Each number is 128 + 24 x the weight over its row's rms, rounded and kept within 0 to 255. Layers, rows and columns count from 0. Numbers have three digits each. The size before them is the row's rms in percent of the matrix's.

# up: layer 19 MLP up, 960x160, rms 0.171, rows 856-898, columns 0-159
# down: layer 19 MLP down (transposed), 960x160, rms 0.0816, rows 856-897, columns 0-159
up856 096:134148103125091117127138131104084144113125145180079115091125083135140138129180121114118162122101149090111095132109091109149110109121101162164163147128119173128170137145135119113170176111115135134166148123134106155124076129127083099162095143147157121102122131104106117105112180126133118112111137150146121082146172144135086102131106135128156143112123136118140118099108143143101100133127153086130124148148126133094144148066133133127128127084146093137129102135196096126133127124109110
down856 095:118113137147171139162163128198172106166094097083182128107171128158111095135111116141116074112126135125104107134068179133136149185130142122110160148151139130103098133150131140140114131141152100132128159127082153163131157126145125122105125138090141100151092131122133111127133086144130116162115073113086142142137110155081180128144119110130155113110140134168129124124118116095153178118117139152108102121135143151126143111156136155133127132156107118152132122114104122131084127145123129
up857 097:108084155138169152152127133101123140112159071200077111097146103121140123119132124139147152112113106148088113150109132090149119140147156162126141140164113148135129115105129097154120146161108138154103141144090146138087112156147076116149112162128121138131149116140103117160082121141078121138084124119136110098119131127139097135064127136173104134118109110124153121091146120116105075111099090092110140145122151125149105098127124110154165129137117094095110182131105115128100124137129153
down857 090:163138129107109118121151123102118104121106162094148152145099138133100094130106113105108114151137164084170146115171118150116159129128103085112115103109112119117140112158135149117060148094130141097156113119191110117156119079125119119086115095115119124124140132116157132117172157108163150102148128129155152170134149150112146123145125104105138116140101114124129141137125118155162188129158111140144083095137092130083151161148134146091124138090152117117168075125177140141150126147160125
up858 102:159159105148101127103125129131125101146096115117145148127124143095130120117151158114129120129160126189154126112117106142114169160143118157100096134092137096164174128115150152138131150151126161146139113135135123111144141096163087117146133146155130117153130143120111127099125143147106114192140106121123150112164138174094163121148154139132068145120154128101125085083072101116113086142109142111130105169135158121125167144146128103102078135163109104114089114164085141143119155145155087
down858 101:144094108149114152117138171134125113137171143139165116114118129118146157105151143136153113136101118101138140136128118108170068091132138126118154093102137114135116127110115097130129168149139127099170182132105149155134105157108141113110111102113172113065110140174128114146095087119161158077161144094084110122105085130112093124110109114135152138108145124169090112139137147175131138138111095130138149177104128153097115116145109162112141109144129141160137140131167096104171114108122167
up859 103:129133121111126108108145082177155128116104156138139095118098128150117111133149140105162096097110122201123155141104109145127132152156080114163118136149119161165129160145099147146152139138164109125139156137175082193144122111073094133118129108167132112114099122138142139112158146088133143104111122137159104108127158115194137102128158123144139143124130118126090111134130102134116145135161161135117125157139097165161095119137121130127102112125132102123101156085147133136173168178123133
down859 114:109158101162156115100106111107122101143185147123127167125137114172117169114127128135153143120181152138108107158130124127129104142116134114187106139158151107172121168141133112110153137106133117108159100106094105100188152154165090105113153144130144159138127104097134139126114112145140118112125096117098152136113110120161129151114129119137125114141160128073139091141116128116110123092177178153102093135137102142142141073117102159105098170123176160148122112121169151164120114140128119
up860 099:097139117193131109178109128157126142153127072099102100118101132136126165102093155130072140129116105114140153124110103143171126147159133136105115130144146145123142151136134143123155168102113138100132144127148129159151124059116105116141135094114101126053129114095130154120084130140138151107144120129123110125168152160106140152116122142109120144116169099146132147141125136142126101101082123133091108148153151104122118088107102086167142171133111116129085142178143126123084090126117120
down860 095:163092154096121139154110098110088116138088137128162134086117106101136092129154128098150110140176149139088096160125142140098150095137129129158136171100126125127151086118120143128115133122126112136130076155136135100103140171156149152158141124123135138215137151156117130129119104140121175175095131157097123138115131129119133121136135143185120097139100128079150123133104137103143094110171152127122095139120103155160113145132145161100123107097116182108162093108135138128155143101129115
up861 103:098169152128098164154088137117144127099124138118138151151101112139107107134142068106078134117154094091083136133110153169160113128157169159116121140136178160135120138132151138154135157139104115083103095119178136128147146184152141147174137132085154121124108152154161135095139148146162112130124111152142133141084141121125127153142124101067112132157127150121112154143144148117115118134172139128145101132112164106146116148126141122131151153110090121196141140153154143174122131119142115
down861 113:115134075120143128171170118161140107140141121140128119119119143130165129133161139155140111121105146178129145155152112080119149100075094100149121110131103079143139118116152129116133076115139130151140170176094109130137102101129101128124101136154101121152123127102134112123128115090132146155093129118112096140136094118096148137110124101165168107095157094111144174118146118107151089114094096170071158126161129167129135114127095145098096106152119155067118112097118139102116130145126136
up862 105:094133159085135136125110109139132102135120134154122145099161172104193100096107138126117154128143099173118136122104103130158089120094128135109185130109145154125094122118152118156166100112166145135116139124120106149162156172152134150125192131140125134103102129154143143099130151101134155104132094063139139123140104116091135109131099137147123151116132117154131170120091077144122144113107119192119139163132127155152152117169112143111127109098175131171133131137114097117147165109140145
down862 107:146111029121134137155128152108117131153160134136112093146133116165094172156158166139161130146090117125106129095123144137140116120122077119131100138145174123132101116102152151117190096166101107146145124100141091122093102093107134151144089162132121146119173111121121113129066141146116138134141130183155142158111097132163123136102142155134138119144119152121122151110134104129140098129146122068112106125139144131083078111115120110151125116116130085121105098135133152144142145119118117
up863 099:137111160139119107118106098154136149155128124156144181146151111173135112145113118144160145145148098119112159152146154120136129133131147104166145153104079126100157107118179106102112148088130158180091092100205162116136159095145110110111124120121118109166132113123129105133104140085136182153090104112152110119118131148075152110162140130105156173139110116147135126127110128098129120117128127132104153179150123146096133121109151148142110102164144146106132136082131099107110169105143122
down863 102:110156096170122143173094137140115108131140150131160122104130169103148111116105092091095076092079153133115125128134084148147103134124136117122083164146158132157091135136117116090138099119119109099117148107157122137136138165098103170143112100125120114151095129167146109094082083147124099128146138177098126096157177096126120124091110108127146119114134135116110135119158138136166127143100143125150122104107129138149117119100114139121098154119079171169139173113149142105149103150157152
up864 097:095113117179092124124124107146110150091109062101172119122148106151147133150086142139087110135073123126134136124158139143124139138143124130146107115150142151152148112146088125102150093144135123166162174088156130137171132129131134155103112132108120149130151184087119122151080131161121138117102132127109087136155142106132140102129156113118100141164138126138143105160120113136178096090151092112155125115170140099137140131137154170102089127181135118135139131138120160136087107110076134
down864 093:128087142109122116107134150107127118106107172143116110099157117145090131154133143155131121104167154130132145110118084142132110115115111129145142099119121136111065097074104157139132174104119157104115093132133127096113149149122135152131146125121155119139132132120096096085142142110051167169167138143113110080150105151135124161116107147145204131101114134111163143120128160160081138120122112102127153126133121138133086130103100111186140082140137116120132096124118098118150144111170111
up865 100:129119151125102116202157140123150134110118146166138111134113112150126167128111086151134143114122090112153118104158147115107131152126148117095123113142109101081117091144144121133117162136151147136057113155153136151146135172175131154136157131092169119134114131090156118126112103145110141130125139101153129136176131095101153112139138086121124147118104104107132115104127123133121132109124135122122094116119113190102172137118141142197127138133097145126106139055135162149064139108124102
down865 095:128115137123141119145144152105127145134129102054095131136134153148114096116132170103138113133113141090115135114119143142157142153131137113110167076127169139136125149086147100144128095119107167152103150139102132147133111113091129108143091186142173109142140153155105164129124105115136108116115152155064129141126151122111084144065155116105159127103137127132175119164146134137084169142145122129141109204143098123117136154132124123112106097120163106107115117147144138140163137121096170
up866 092:135138114140108130151139111157150131118126173138158157124144123090099170116128116117151137148161128131139146126129176133132133101086141135087134151161129130129103106128158148093103107135133160145099148133097140143125086088130123200162094121136159126165122159133155146128084173136111151122098122090132069161161110148114157139086126128179121130138117133061111157147101111117106116148114161120144154113136142137150122131140166121128134110115100079126103065173132138146148142119143158
down866 089:106108165109200121141119170132107091156105094088083123130121123139153072143098136152123139153083184116098117132124148128112121111148149124139122140094126123125124148129103138137124188104095128111108133122145092118119125111148154103109151150094119114131145146140117121153162106112157147113132116130137143097139119139100123101126176126098124121125144079164134121121164166132185158149141088121125135078126112087135124181131135126106171152140121162152134143069139101108123109105120092
up867 104:100164147110104117135161140168172144105133121098165120162095129141098135110086096140126099110111132116112143134108153095160103153113097095138127150113134160109174132114143100153122120119162122163088116122098128136100152150154118119136135126136121147072116149175104142097125159094106133153150171120173145116120107134121162133112117150153172135177112083169107122117127153143143142060181112124133146153108155116069124126141128100102152146163156116123162108120125104127126127143107113
down867 110:100143108115167124129120133101127138145093105101117130067149097144157127141116129140188126166165147130161124118123146155137135103119169172141151104131150149104102133156130141086162123134142123105157082129150123108120113099101142116111121090130134131115126147116149144169109122126198145125117135119102132141149157137126092118162111131144090116119083192115159137173130131128103168146100122129136123131133115131188113142133107123187132108087077124154128121130137135129080093165158097
up868 103:126089150120124106078149082114101100133152124101125138143142098112148178121178087155142127155107074115128131123106109125097129159141132128108119126092120177143164129120138098117115127086151145085138146152101123128141170128115114170129107144146170127149178089144154074106077106123145078128161157149151127147183116127114134162131133132138113095114159125133124143111145140139121112159107123141149049141159145128152124142123118152132139152133167142144147134121097113111119117154164132
down868 096:085132139136111161178120157148183172108105136132112109142116096131130091136105091138143119122118154143153149133148141134149100115120155091159153147141106094131124116132084144130141138146121147184095120070139144113115096130137147127092131106135092125125090164101119135105177138104133136166070121073097136124083139168101148120091127151101138147150127142117161136142125128067118114110113140113134115146135109149079109137119164117139099124144109079128084121113146149130131103119082122
up869 097:098132090178120127111119138145128139163137124151114091088090139121150109101130136089133132128114141146070098153146154099124123110145077086150085138130197126121141147104132139117127121100132099143155125124121116106152163116139098147107112117103083115131170093137087121122175122171117099123121142141124119130122103118106133158106139125134104099195151167126130116148086110118127115101128142113157136137160134167159127107147141185131115104085106119114071136088131101140083133126140134
down869 092:147162134099110113124138169121128124104145130128130115144135105122168164143116147136129113153095119113161129123126131135123076132122168113140167191128117136146101135088133089150062090147138158102100132149140114135127099108127136122152116135152189094121154098119079138123095126071112131091119091164128149114148155154120097084135135147137095153064139103162091128146173177126104116127109138132127131185154125104127127105143141126136132120134176112121150130163145128155131139145109148
up870 102:107138105153154103168176140172119148131158143112136126104152131095144107115156128119108127100124098116100118131103117075117078171131129181136124118110160141172152118138140143133128147147143088129109127117171127104103058108118137159171134161104157143138142107103137156140113133130108109140176108129130102131120193123140128182121130164137140095120145115090123119114148132137125128171108166149105116127108106139094084125176181134121110183116120100127101156117141110137120143113113129
down870 118:115113095113137121167108137165113144144158152044109108089136101123148106124102113149152130149152133096105162116107145070107071099093120131118121110105115092133143088109133140112122132099137081131106143136119105107132147147180153157103108129151155103153101140161149130111163109178150104128138146122091149117147180187168101141115131094145105166133150096092118117125101135146115126130111161144126137128158127107100127127175155151122167131117107129135122131137159146133114136139095136
up871 103:119143112158102152142103148124103096127105137087127168127153159163095184086112129136152142158149114118118147165156121104137149138130124153115121086111139112149149189162089172104125097123152134142147130064126124129158156142148118110161164092104130107150116103142135149107127086147121172120168101104149141127151146163130079134085137133179128108130132149105150104125091144118128093164112146135103143118127132110132136153165113099108145148148090101156179137144136125136097129119095121
down871 092:112079163140161149160125114147110076106173131118118136142139129160148146109125120154125147163151115120150070180102166092115141110087122151150145158169130109111117086123107140094118127164138127181107161126140094106180147148133138103160124123179121130149111110146075165174130123120151091106139138104117117125158163112108156140154139114139172116135181161124144129095078132133144143112158129100137104103111120141116111104127126132158131110125109137124087127135130118130118109130168101
up872 097:104137138118152140118099131079163103146174118078147151130185118145143148128141118171147141113144065114094111124142124118137117109124145102116127119133138137128070109134165153089118131119148115113165129149109116108178103087130133083133158134162160076129123109151103094173119083138097126110134099113144137112133120122170077125101166143133060135120129164112115106126143089141145121086124140110088137134147148153147128142087127144142138173094129130148127137112159111127125112147120144
down872 087:127128103111128117132146104145089156118088091177119107142081137119080118115133149090101117099101182139147133101131109097120150104150136107127117149119103146106175119108084138194075144148130122122072160080163151144091139154111120187143113155115133174092147146123144120124147153118126111114137091132116110132140134127117154147139109109104191106128143109123141123104131178089126093161134100134140134131124122123108097124147148123134103107156088100158111114151107110108146121116124133
up873 095:112148134111100086102144145136123134123121059133103109135132127103113126129081104131079117097066149166135145107122116155098156135103110153128129087131133126107129150120109146099135105144110106162104150143099135136177143138191136101101094159110127103125126147100124143089124139114122140155095162093136128166096162108128106115163142142148152105161133108157121134109117132106116134162159105161137094112147163125130150144139117086109108121150130145121104092064135186128159161118103103
down873 083:124105126164137101131105124187147110174106171120133123099113141167148161147151175131140122171156120108124096118122136087139087142131148098155139158145068133158119130144160104126099099134120161143138127115141143165082137123075099149168132118128178131118175098116126174145097110135140107097139130140162142101131117138124172135091120133110105112104173142118128112145138123134134108117110142103105150133118138093098143138135134143150155161063163150134138120168118128105087114154146103
up874 101:132131148133154147117129117154165146107122106136114130124115149100172099138133118092094095156107125145134131146143123123121114141153141083155103141126113131128166167143100099126120123107114099086119131126184162115123108094126082146121083126099115149120147129147142100132124129131111153165096116111158179119126148169139127147128169130149074158154145131140133130135130083107127144116122130125178142116107197129142104128146149085104177081089162104115098159124138106104181141108132186
down874 100:118150165086136131122123107130071124152155123106109101132125113135129109108106135166171130129132120126155100130129149113136152133111156152126116147114133143148115105109157137070126162149181163141131101135072139157143134112158182134148166156078146121146098135155092128120127162116121128088126168151115130172085161106156143110130094148126157100162111123126125151124115135139101124099095104090108135161158090129084127148133102133119121147154156124060177148158139101109121103136138122
up875 099:153149156104088117110147109133098090119110083126101142113088140135088111147169123131140116133066117127139118125128070102156139103136099113128123155121117116159104078129133169114129171198147096129111109157119143143122117168131106177140112094154145113132147154119142148089168108132073106160115115082159095113140124137153150129140157144152144086141100151097130130094117144136158117110105123132126126135125104152115126135144158130095138145134156162125155121117112154082113098143131176
down875 109:084142131136095118110132140097146125119130132131131127111116158101203117134129063088148147116103127122055140087113106153123111121082099141122111142117128126157107174140126114156143102173123152123138106150093156143167119150106119166104131159136097105109137138133118110139125181118137133166164128107154137122130136111137125166125133119142110117155081147114171105086141147171168133138137186115077128106140141137082136166124153141117113142144123162128114129123149127102108122180141128
up876 119:181145132102156132114152126100136136148136138144169142094192114129088121121074111096117157112163125092108104152117131096118161120151092149129125105152145169125128196116147175137118107174132150108162121170131103122123128106174114124097107143136142161171191130108129118116136129106106130122099105100113111134141130143136134086125157135128159117160076104112178133114129127124132120141167128094129095090098110102136117149135112128086129138125128142159135122102147134160088102113126099
down876 131:158147107164149145139122112103128133110132149100121121136125162146115126179115140143082096134110116110130093122134128127125149120111084148145155101146116133169124144125125133133164094203136125125117136161156090163092104129147089125148104130132128146140180118105105154134150123100089138126114142119128142127145134137098120105101173169106149159131125133125133172139122131108168113120094174093132117152125103120129088102149144138072157149157157091137184110153112145189147101162093100
up877 100:117111152120139085117142104127084102118088103119107159110147088139136142148148137123114137123140127132089128141108141110130136146104114119137107106086106095147124123165121137135127194135149113118153126104104102103152111084124115129131088108137142151103161159142139125118112132076127126107143146126148164080144096157126138163147134151170152094106110135153158097137109144193132096100130179125067136113116161153144171139161089153171103112090108138093131113120120104105155122172145145
down877 104:163087095150139107160132138121123135131135168132127144095123139137133186111119105083143104092154100125160103075095084138112174173161139145139126116150130114157105131144129097115138139124125131106129100130147104146095164133110152127108128154107159116149122182151107128123154109090099118107138130171123124113119167093142167132118102184108087145121095134113129130127172124116139117153113125130134190130123153083113186141095119103126085155152134128156109150154116148136131121081136136
up878 105:122148182097141084171110139150154117163145166163081126152119134117120091131164121129132143139137122177158112124107105127105143125118120095122137149084098114133156157142200132175167113107135115109122149151099120114121100128133142184121165085110143181104149150114147174079150119142137138137119115128095130122163099129128140139165143102111132144127098156136134104112126171095134124123146143122091137121127122164135121140143126108133165127087111101142127132143120098196105168116138128
down878 105:167072142138110103130127114128139158110129122081162110096159101125128120138101148105144127115104118122092085150114129119133176162128138165119119098123108128071134121131156121091114160168154136081121121138090094137122139159146099159117115143088142108134095152153142163125118117091125151130093123138122135159130099134134090121100110134102111164181165141105164127119112095150112173122137125120122132080127153124101115122116123154106117099072133080090118123133091116113137149106089077
up879 101:173127133167157111103138101091126142136122137125122140162123110123095123106114143078141129133156117124119102106057150116142134162161123151118138117132144112088126136128102135113147108118150130149128115128064106182116112132156115095158140151150137128146137140138092106128104098130102132120130118156076143076144153102119110127130113108154135150066130135108167120170168113097122112100124134117095091169103133115122129125137155120137076099116102125107094143092162122110053125094110143
down879 092:091142133142129139142099156124128181113125092130139139099136129168124128105126063169113155113089146155145145134199113138096100151115141142111107116153130126158126132093120144142078138150131105139150140130133169084100159134093136125125117117148125146089113138096202134126119120114155137130166089121158135160117121101119141133109160179135157135154116118158095161056091151092117124122118141150130170103149112117144100136115134101109142098152128140123115149134107111135175150136150135
up880 102:165128158116143139146140133183113117080101103153130166117134118091111135177157143139128153139118100144101124137119140127146116139112110159134138130109120152151114130151145116163126153118120160153137129124175150113143111143135162151062164048143135141134123136128127114116103137114115119112124085123138157139144143137136102124140149124119136094141066121148095128115119112112101094134154084139162184155125108137133080131078126098134151144124144051116108172148114090094095132115133123
down880 102:120131116141133123138134101158115114098102127102145140124124133097152168139102130102172135145153151088161137093125153136116124129136162163126094102142077117094123157124102143133127125118094177112167127143137136130121135095157129134144155125080131146126103100123167126130134105131138103143092090098135113119152157108134144146166172140097152077149096156106123145143141082146090148141101099146173144167151133125144114107103196124113094156169127097175153110095172120097126122128149161
up881 099:141130145176110173103128138100175112148148158092130106119111119135109139098165134142128128138137078155125158149123101123150142135122149164156152112095139161158165140112127161146155088142109147117108126161124122166130129165135107120115151146145105101122101130120107152090119160125128132091150107163092145138125126107152133116157112111099168134087130150099189139124142134149156112128133139152141186138130133117109113150122140137113107147146134108143082105180167048136090111170147103
down881 094:127095122093150103138102101115104145119128110146110139120174102114139135119122138131131130146068143108088074121140144122111106151118105108112113153160103144105155116154118096107124182104109137136108144105132128123129178109081145112107104121112152168110127133124156093137100130137123098144122148074177110144136125165128144134122082144139093112150145145174088197155162124099113119117111100100080118083135112149143143133112113135124157124132169155124159139126063134134170133106107123
up882 108:131117144112154134167108111146118136156145136102180113147124132134139098119146093140130129132155137151134113111166151114149151149120073128120148118106144135129126130098130154079152146145158118139160119120150128172125129164127113121082105132124123146136093118132142118110148147103082154110094124150143078156096184123109155123154170131117178161135105151130143147126105120121153122086181163105129121099121128123122113083152139104213119118149107120098101107179110085164093148154127127
down882 119:161134121135144175165138094110166129155138149129125115123103124132153110136104114129110143060118114126072118107113131126112145163082144146119120115137111139105110101135096116114210138099111123126112140117168141156140148148105122106073152124128091151113091132084146098135154119093136107126139092171143126139128138131125155125116129152092145189163118170140132162119132119080134123114135173133148150126119171107090101135091159123175129141130141153123099106141096124166108124164126123
up883 097:119149082113077138155119130152149129139125146119141127143155110099095136167110129103136142095111113113136099131071132161155141122112151121140135099094104112088084130158168209153130101120113090136153114144110125103129137099141149087156127118143098144116148116145170183112144118109097119108152095116126116117094123114155126104118159123129115118162106104125197104162104114105118133119113141107093152131165128142112102110141141138185112121134131083110124128146161122103146117169143081
down883 101:121138175124121111114157101114147066134153125137127136120112158112093120126179121125123127127109144115105135130165084100094148111113104144099115157129164121093141138119125072153139105129164122148096130117111142158130103110159116129183125147128134115128107127157072161143139161127122114142109120084092154112096092140147126126114104153147091169112162142106086124100113121108137123145124130141126122123124095140146089145120150105100128101140120144109123095110100108176126155032123176
up884 102:100109126132133132167107106142110133101111073060148133123136126126144123124092104162172143125136130167091091100175130093067165169095106102110120129123096138132138100106140164088113121095127127138114125146100141123148122156130109144126137108113108121132097114169109101146131097050145145139098113115166133133152134108119102109153147126108126083126129115114166107148126131148150084126134132147130113077147131122118089102149111074152108111091121168141130150099140115115156111127101146
down884 097:128110127125105156074147134133140140138143176137162130095123119102130117145149121117115130130113133128113145145149115113119094069133083145149116115149154125168169135157112072162125145128096139102121147169141141143105161102080118110140114161160109143161144122120114119112130138169135118141158179171102095115130134133105137122144118157076133146127140161100147186140128089109073154092144104117109138113142136137145154154135149151096122124121131098140070096140106096121120113099161185
up885 095:145141154152125121124157076157177121099103124166175147083133147123128106162131115162152105154123192119153108083140170113112108169118090115121106136132096167126117101148152127157149104134119133153094178129123116124127117118138103090166161131150075111119085106117063146109120168137095127131119118143113123134138139077115130139105145120137161118146134121170121099153114117151103141106118129127138154152131124125151113149132146149113100129118152094136093095176162098149143122106113156
down885 096:096092146110180142176101143142134173152131051149111115079134137164134148110130148112130106166127137134129128121155118163189146095151124139122123143100122191107166136155099117101113114130106150132168105159147117130116140114100152129091106113133094144145139082141139093170117134161116089123126176156142103139149095168144153113132127155119109106135137154143123111099141110111148133119117148155141148099130109142110153103073143152149133134165139146133143133111115148168115121165154110
up886 105:070174130116130132131099096133145089145105111169125131129143123136129143115173150142116086129140157096133138111119160114181120132163153129093107128119081118089153085089075122100127171068093127102127144110155141127140116167085130133151151106111116121114110158141145128124129066128095096100114136130134128164159110105171129164132088099147124134128108134123129120110113144178135109122114104136129161139149139126111149135063137155142105143107135161117125149092126105114098143164132116
down886 115:124117113129146116154129119104128141097161133115104124137120134109113094127119125117110157088105076171113076150131130144109127125132059109139133124134139140144115124114174170141080108152153129125109119170162116144136121082166135131105108115118156099159150107137096133146128144126139111125102125115128119091066114118097137091120147143129116092163149136111138166113118137058126149140165148110113117145120128128126101121194103067083139099167158093153128106157153135129162110113107111
up887 102:135131136107113126146141095120090119135167137103160113102129099118145124087144124127147147149139133150117109142102103160096080090150189142169100139147166125125102116119147140150116087142128146071084104142167130125180129162163092136106157126112147128142138125152145134107104129161147107128138093095183075142124155148101104172111136144132126154129136143138141137121119162100115110130116136109133099094106124145160164132112112117147106122081191105168141172134147134112145173128122141
down887 105:138147113161133145101130129090144088097141148150147136117114107112130111145164108130119154118147170093171102125152109094154128125127165108157118065136095146133106151110160153170123154154089154130183115140124148120126115121139143080126104102171126106125156111138092138121117144124125163108122127106114133121112158108128073139132118165161115144120119116101113119163144117131097130088142115136175121192115137173137091139112136090096112095142101191077128087147131121114137115120135142
up888 097:153124130122089163109141118148096106168150119082152146127167127150113135144093114162096149098075111127116095145117155126087129133119140124129102169102106093112158129097102126171115121132117132101165121114129126119140127136152095144102159161105168130144131109134102117102153145149096113174135140164142113127168128192107139165142106131152166102146127162053116160123111118097096083135135129120144152152099162113110119116121144132108153154119115154101143119144170118123131157138160086
down888 096:155168116116143124162158155095121164138093123158124140136155127106117123142116098112135094105138143157122157149087135095139127129124111143100093134128123152163109156136132126115130149108150150168133177173137131179155109104103128074152154112139113107163130144107122138139088123110165133136136154102095123157120119107172127142125165122133105101115122100142142065156164153124115139134119086155071105103119064123157158133151158159135127127152144177111115107119103130166156130112096161
up889 101:140107100145126145142174107129121078122121122138155146139133117136109141099138140158108093138145150112136175155143206155158152150090157120150122186090150128112112134158072149152129145124132114109110142126107124123123112111113146155150154155117138091148115108145160172093116150100158175124169164121128077111143119141116142170133156145088137131109128115124165141080126151089139091132128130108109137091129147122130148091114139169147131149124078127100110075126100139121115133099120107
down889 099:120131114119139114119139119134105162148121116139139151116141138132052139134075124136152114125076151198124117142100120157133155113086131092106140173110122146121135135144114130150112163151147127160196125130103090098133150112212103111119103108152126086086140104116141120148128139093142111117112111110126118095120116110117119080095106107108119117181115169131137156112120085125096139104122106133115161080117173121112102145150114089130141113114141141150150106121097138143120134135145129
up890 093:201117107152165143140089092077141129085127113125158113169117114106103131167068085096114160112108123093105129138126068153167130093123146180134110166099150122120148132104158109088136130143108110150163136156126121147155161139152096130090150159108116137146111134126120106101133116099113095099113123125186133117109129080146155111142150145144093121165123107104084122135122166155122125122122115119160115118102147091148130139113115095145131119134143165132122135118137137132113102144118154
down890 090:122162144104098105124149115155107122162147141130125131108145156135114170126155133139171128156128087152152149112131172130106068142122160134137161092162148141141122162132124108099075132109116133097094087099111131157141131117084166144171150125075135097111131143104163177146129113173153122121121091138060112151150144147122142132121116116087129105110150135137118149134120076116140121154130144137133124139185088137144123085121105135126103170132091144073121135101137123129123107131138102
up891 099:115122142133159120172140164146080096152189129158135132109139165093153169124115103078165107149156099133122113135069143066160145107141109129141111138114138125147105158116127150122161130128129128116115122143117099123143175124147059149158144109152181131119141134103120139149139112130123152086138149173122122107136096128133152123121144132124120085089139135076127125130150129135143107096079146127142143126170116145118158151074140137110125128139099165117096139078117135127149157132155130
down891 094:118145132136121117088118117134129146143162069077156135109163103153135109105160106210157131142086111146093129112150155147154106159122150149181115130105132108145141115185097082132102147098145159098134159154116166140148130114122153099092174115117119112136114134168121141121102115164145071155160153101122137158088156095113120129138092134137149155130124094169100076150133125137122125135119081132111114142092138120097124115115121135130136131136143106114148132125135097101120115135127114
up892 137:147115115130155124078176108139094154101183086149106080159119120113120114080145170166148151134103117073124143124153110099104136107161155162130091094112092096102120146126124145087170138129140160124145136110136129116115134125136100120103129130106159117149142126131144081130130112123127130139154131149118078149145110097111137114184138175142149115114121166133123117127111149124146154088121105125143171166080144130073144169120101156108123114130139121088158140151157116138152154148129131
down892 159:155139110103123131089159114145117143173118133162102130168121101128113136107148147127130116143128145116121193142114103123139154153157155110153112087090105103117127159150111135096127137128130104132121089099095111150163082126166139127087101124101171157139136151115111073149139116159165113133117149158082108151165106116107117127166142105100165114096130142105166118149123158116174181114096095155153112144115164158127152129127137105143094141142103128062107099110134142116141137132126109
up893 101:090115120109151117177153145108115159139128140115069132163123109150122117107151123142141113094115141134122105139128107149095145104172123147120124131159150135126136144098100077129132096144118145160138134129171146094155129117129128099117094107113134098109124106172138101155119132100110127103138110101140151102118155155084172149128130086116165096174161110115141121102122109134141075148185140148137148114143159103171115096071086122133130085132130144150134167120126137067126124132103083
down893 097:150131147155120118125162128146104095095125148144150140137083148116101116180103110134130131157120137104198120125138107112150138165165126110181102125122092152132137114129136173137138122143127108149102128146107146150135152148166139105101113128120124126152113179126144120097184145112159194124125127125149102130144132122121138155167151135123138145112130189103121136182110113123111098116123130145121141119148147080100186172140162150083101161133134128115137088148084104094147138137095137
up894 095:155130159077132132120106097124158134169100126123110119094165115128138105151124140137163078098098120121141115113167122123169178088161135147147104082115151118095186136164152127109180148096150091101144141134114162163124119145127147154120113159148125143092135132087117095155148107106157169132147090157130159105128108137116137136164130104115115109145114121121146142162143138145088121131154152166150183144086148154099144105154117130094101126121127085148111125146123135130121102104110134
down894 091:115124092146124131182122140103097157106139142110120158153123130158102117136104119120131158128181141125109098113139111124128129158138107117141153165151107108143124134108102148145100100177109167120147091132132126083099119137117096132168088150145118112175106148123096127110127118104150137120155171138138102182147160122146126084092101127128119146118127141101144141060107106137166091103153090143130105152142108087125143096089150134146112158115135132160116161198109083140108121113112143
up895 094:115158148111173067095123142134063131126107133180145098135116115125131117060153115101123123137114116147123138132114105093158145158122070092142154082128123158149145102137118100141161138124155105139115134157137163133122152154142083106171131119140140101128139133095159108102112122109078112135103149097114088098117126181108116113112175139181110106110112160113119155122109074094132109132071131149136096144127134099152122133129132126116145100113143127131135107099104139108127126130110135
down895 097:111161123156079145162126098128163154098161114109105105140110121113127108144072091142138143083120156136115086113095123164153117085161116126169189085074123123086084138128106115121133137109127146142146162084090123143147149087115143132123122138127106161109095127103147120129105115122173100143151133137113117165135110092102134122131125127131157127105139118122148141118113108111123162153174132113124122101142115162099143103117127067136142172120086124143187161133118127150106113139126130
up896 103:072124180088111157108182145104097166109151182124139105150165105131155106118150146109115111131127093157138112109118128120134136104130094099147107109116139158116098139141130197117155157124138137136135087097152140152162142181098142129136135113109114153167123094108127125168088170133073137160145115135155153122092115098106120129101119136124107093128111143158118171139149171134124157145089133138112156129121142131135123151152117113127107162130077142148121131090167134131103121123157134
down896 099:169135114122112133151116142141095133135123153156145103149151177114083142105112094137135144163138116112106147142136105118108132142111152138104119135169159072109101122111147124145114168165160111136130139116145095126152079139099087138144128135146133144125122086143161125112097084137160081109135144142169132120118146135145094116140118075166122116096161129154137154150153115110137091153106090130106122109174138122177100155112143106150138125138177109135138146175120099084088123175085126
up897 096:131142112136117121126130097112151154148160079140135175132097149082104168133098127121096134169126119163133123154138118106119109141118163144153063119113097088116090183166093101089141107130118141135121150152179130154127197125146153162114098156123112121104164145128122125109161169118115110103158113131117109152147106105105141162156142128132160132129112134141123158120114174108120187133141132139084127145118163116151153110138137147124109133155138138148111158120136153127096138173102170
down897 099:144088173135155138095089115152164093091090091150163118131161120166149157102144120115119143140125115102106164122151141112174133100155122112116130120110131145142120103137082083118104112114115116120146128146074142129168123093124159185160159117108120132121137108133123123138163103153141103137122082133136155090121141093126186132118131125161132126169143134135152103125102134104117163115144134127136099131119131130133089116121118083160154123121164063161116120121106058119099123104146115
up898 093:112131123124111145145122116158116100077143127096163165109124139168152145139172173122116106119163123153126124133081131130124129121130106095126157119149158137139099165171126123133159151159152136143114139088153113152141147122134119061113129098117138114107201155136133133118139094121110104168138100160095140127146133111153099135133146151145094119134114095145130078137138069121127135073126114115098113106138130145156110055151109117166157142159111135113105163119127144129157130151113082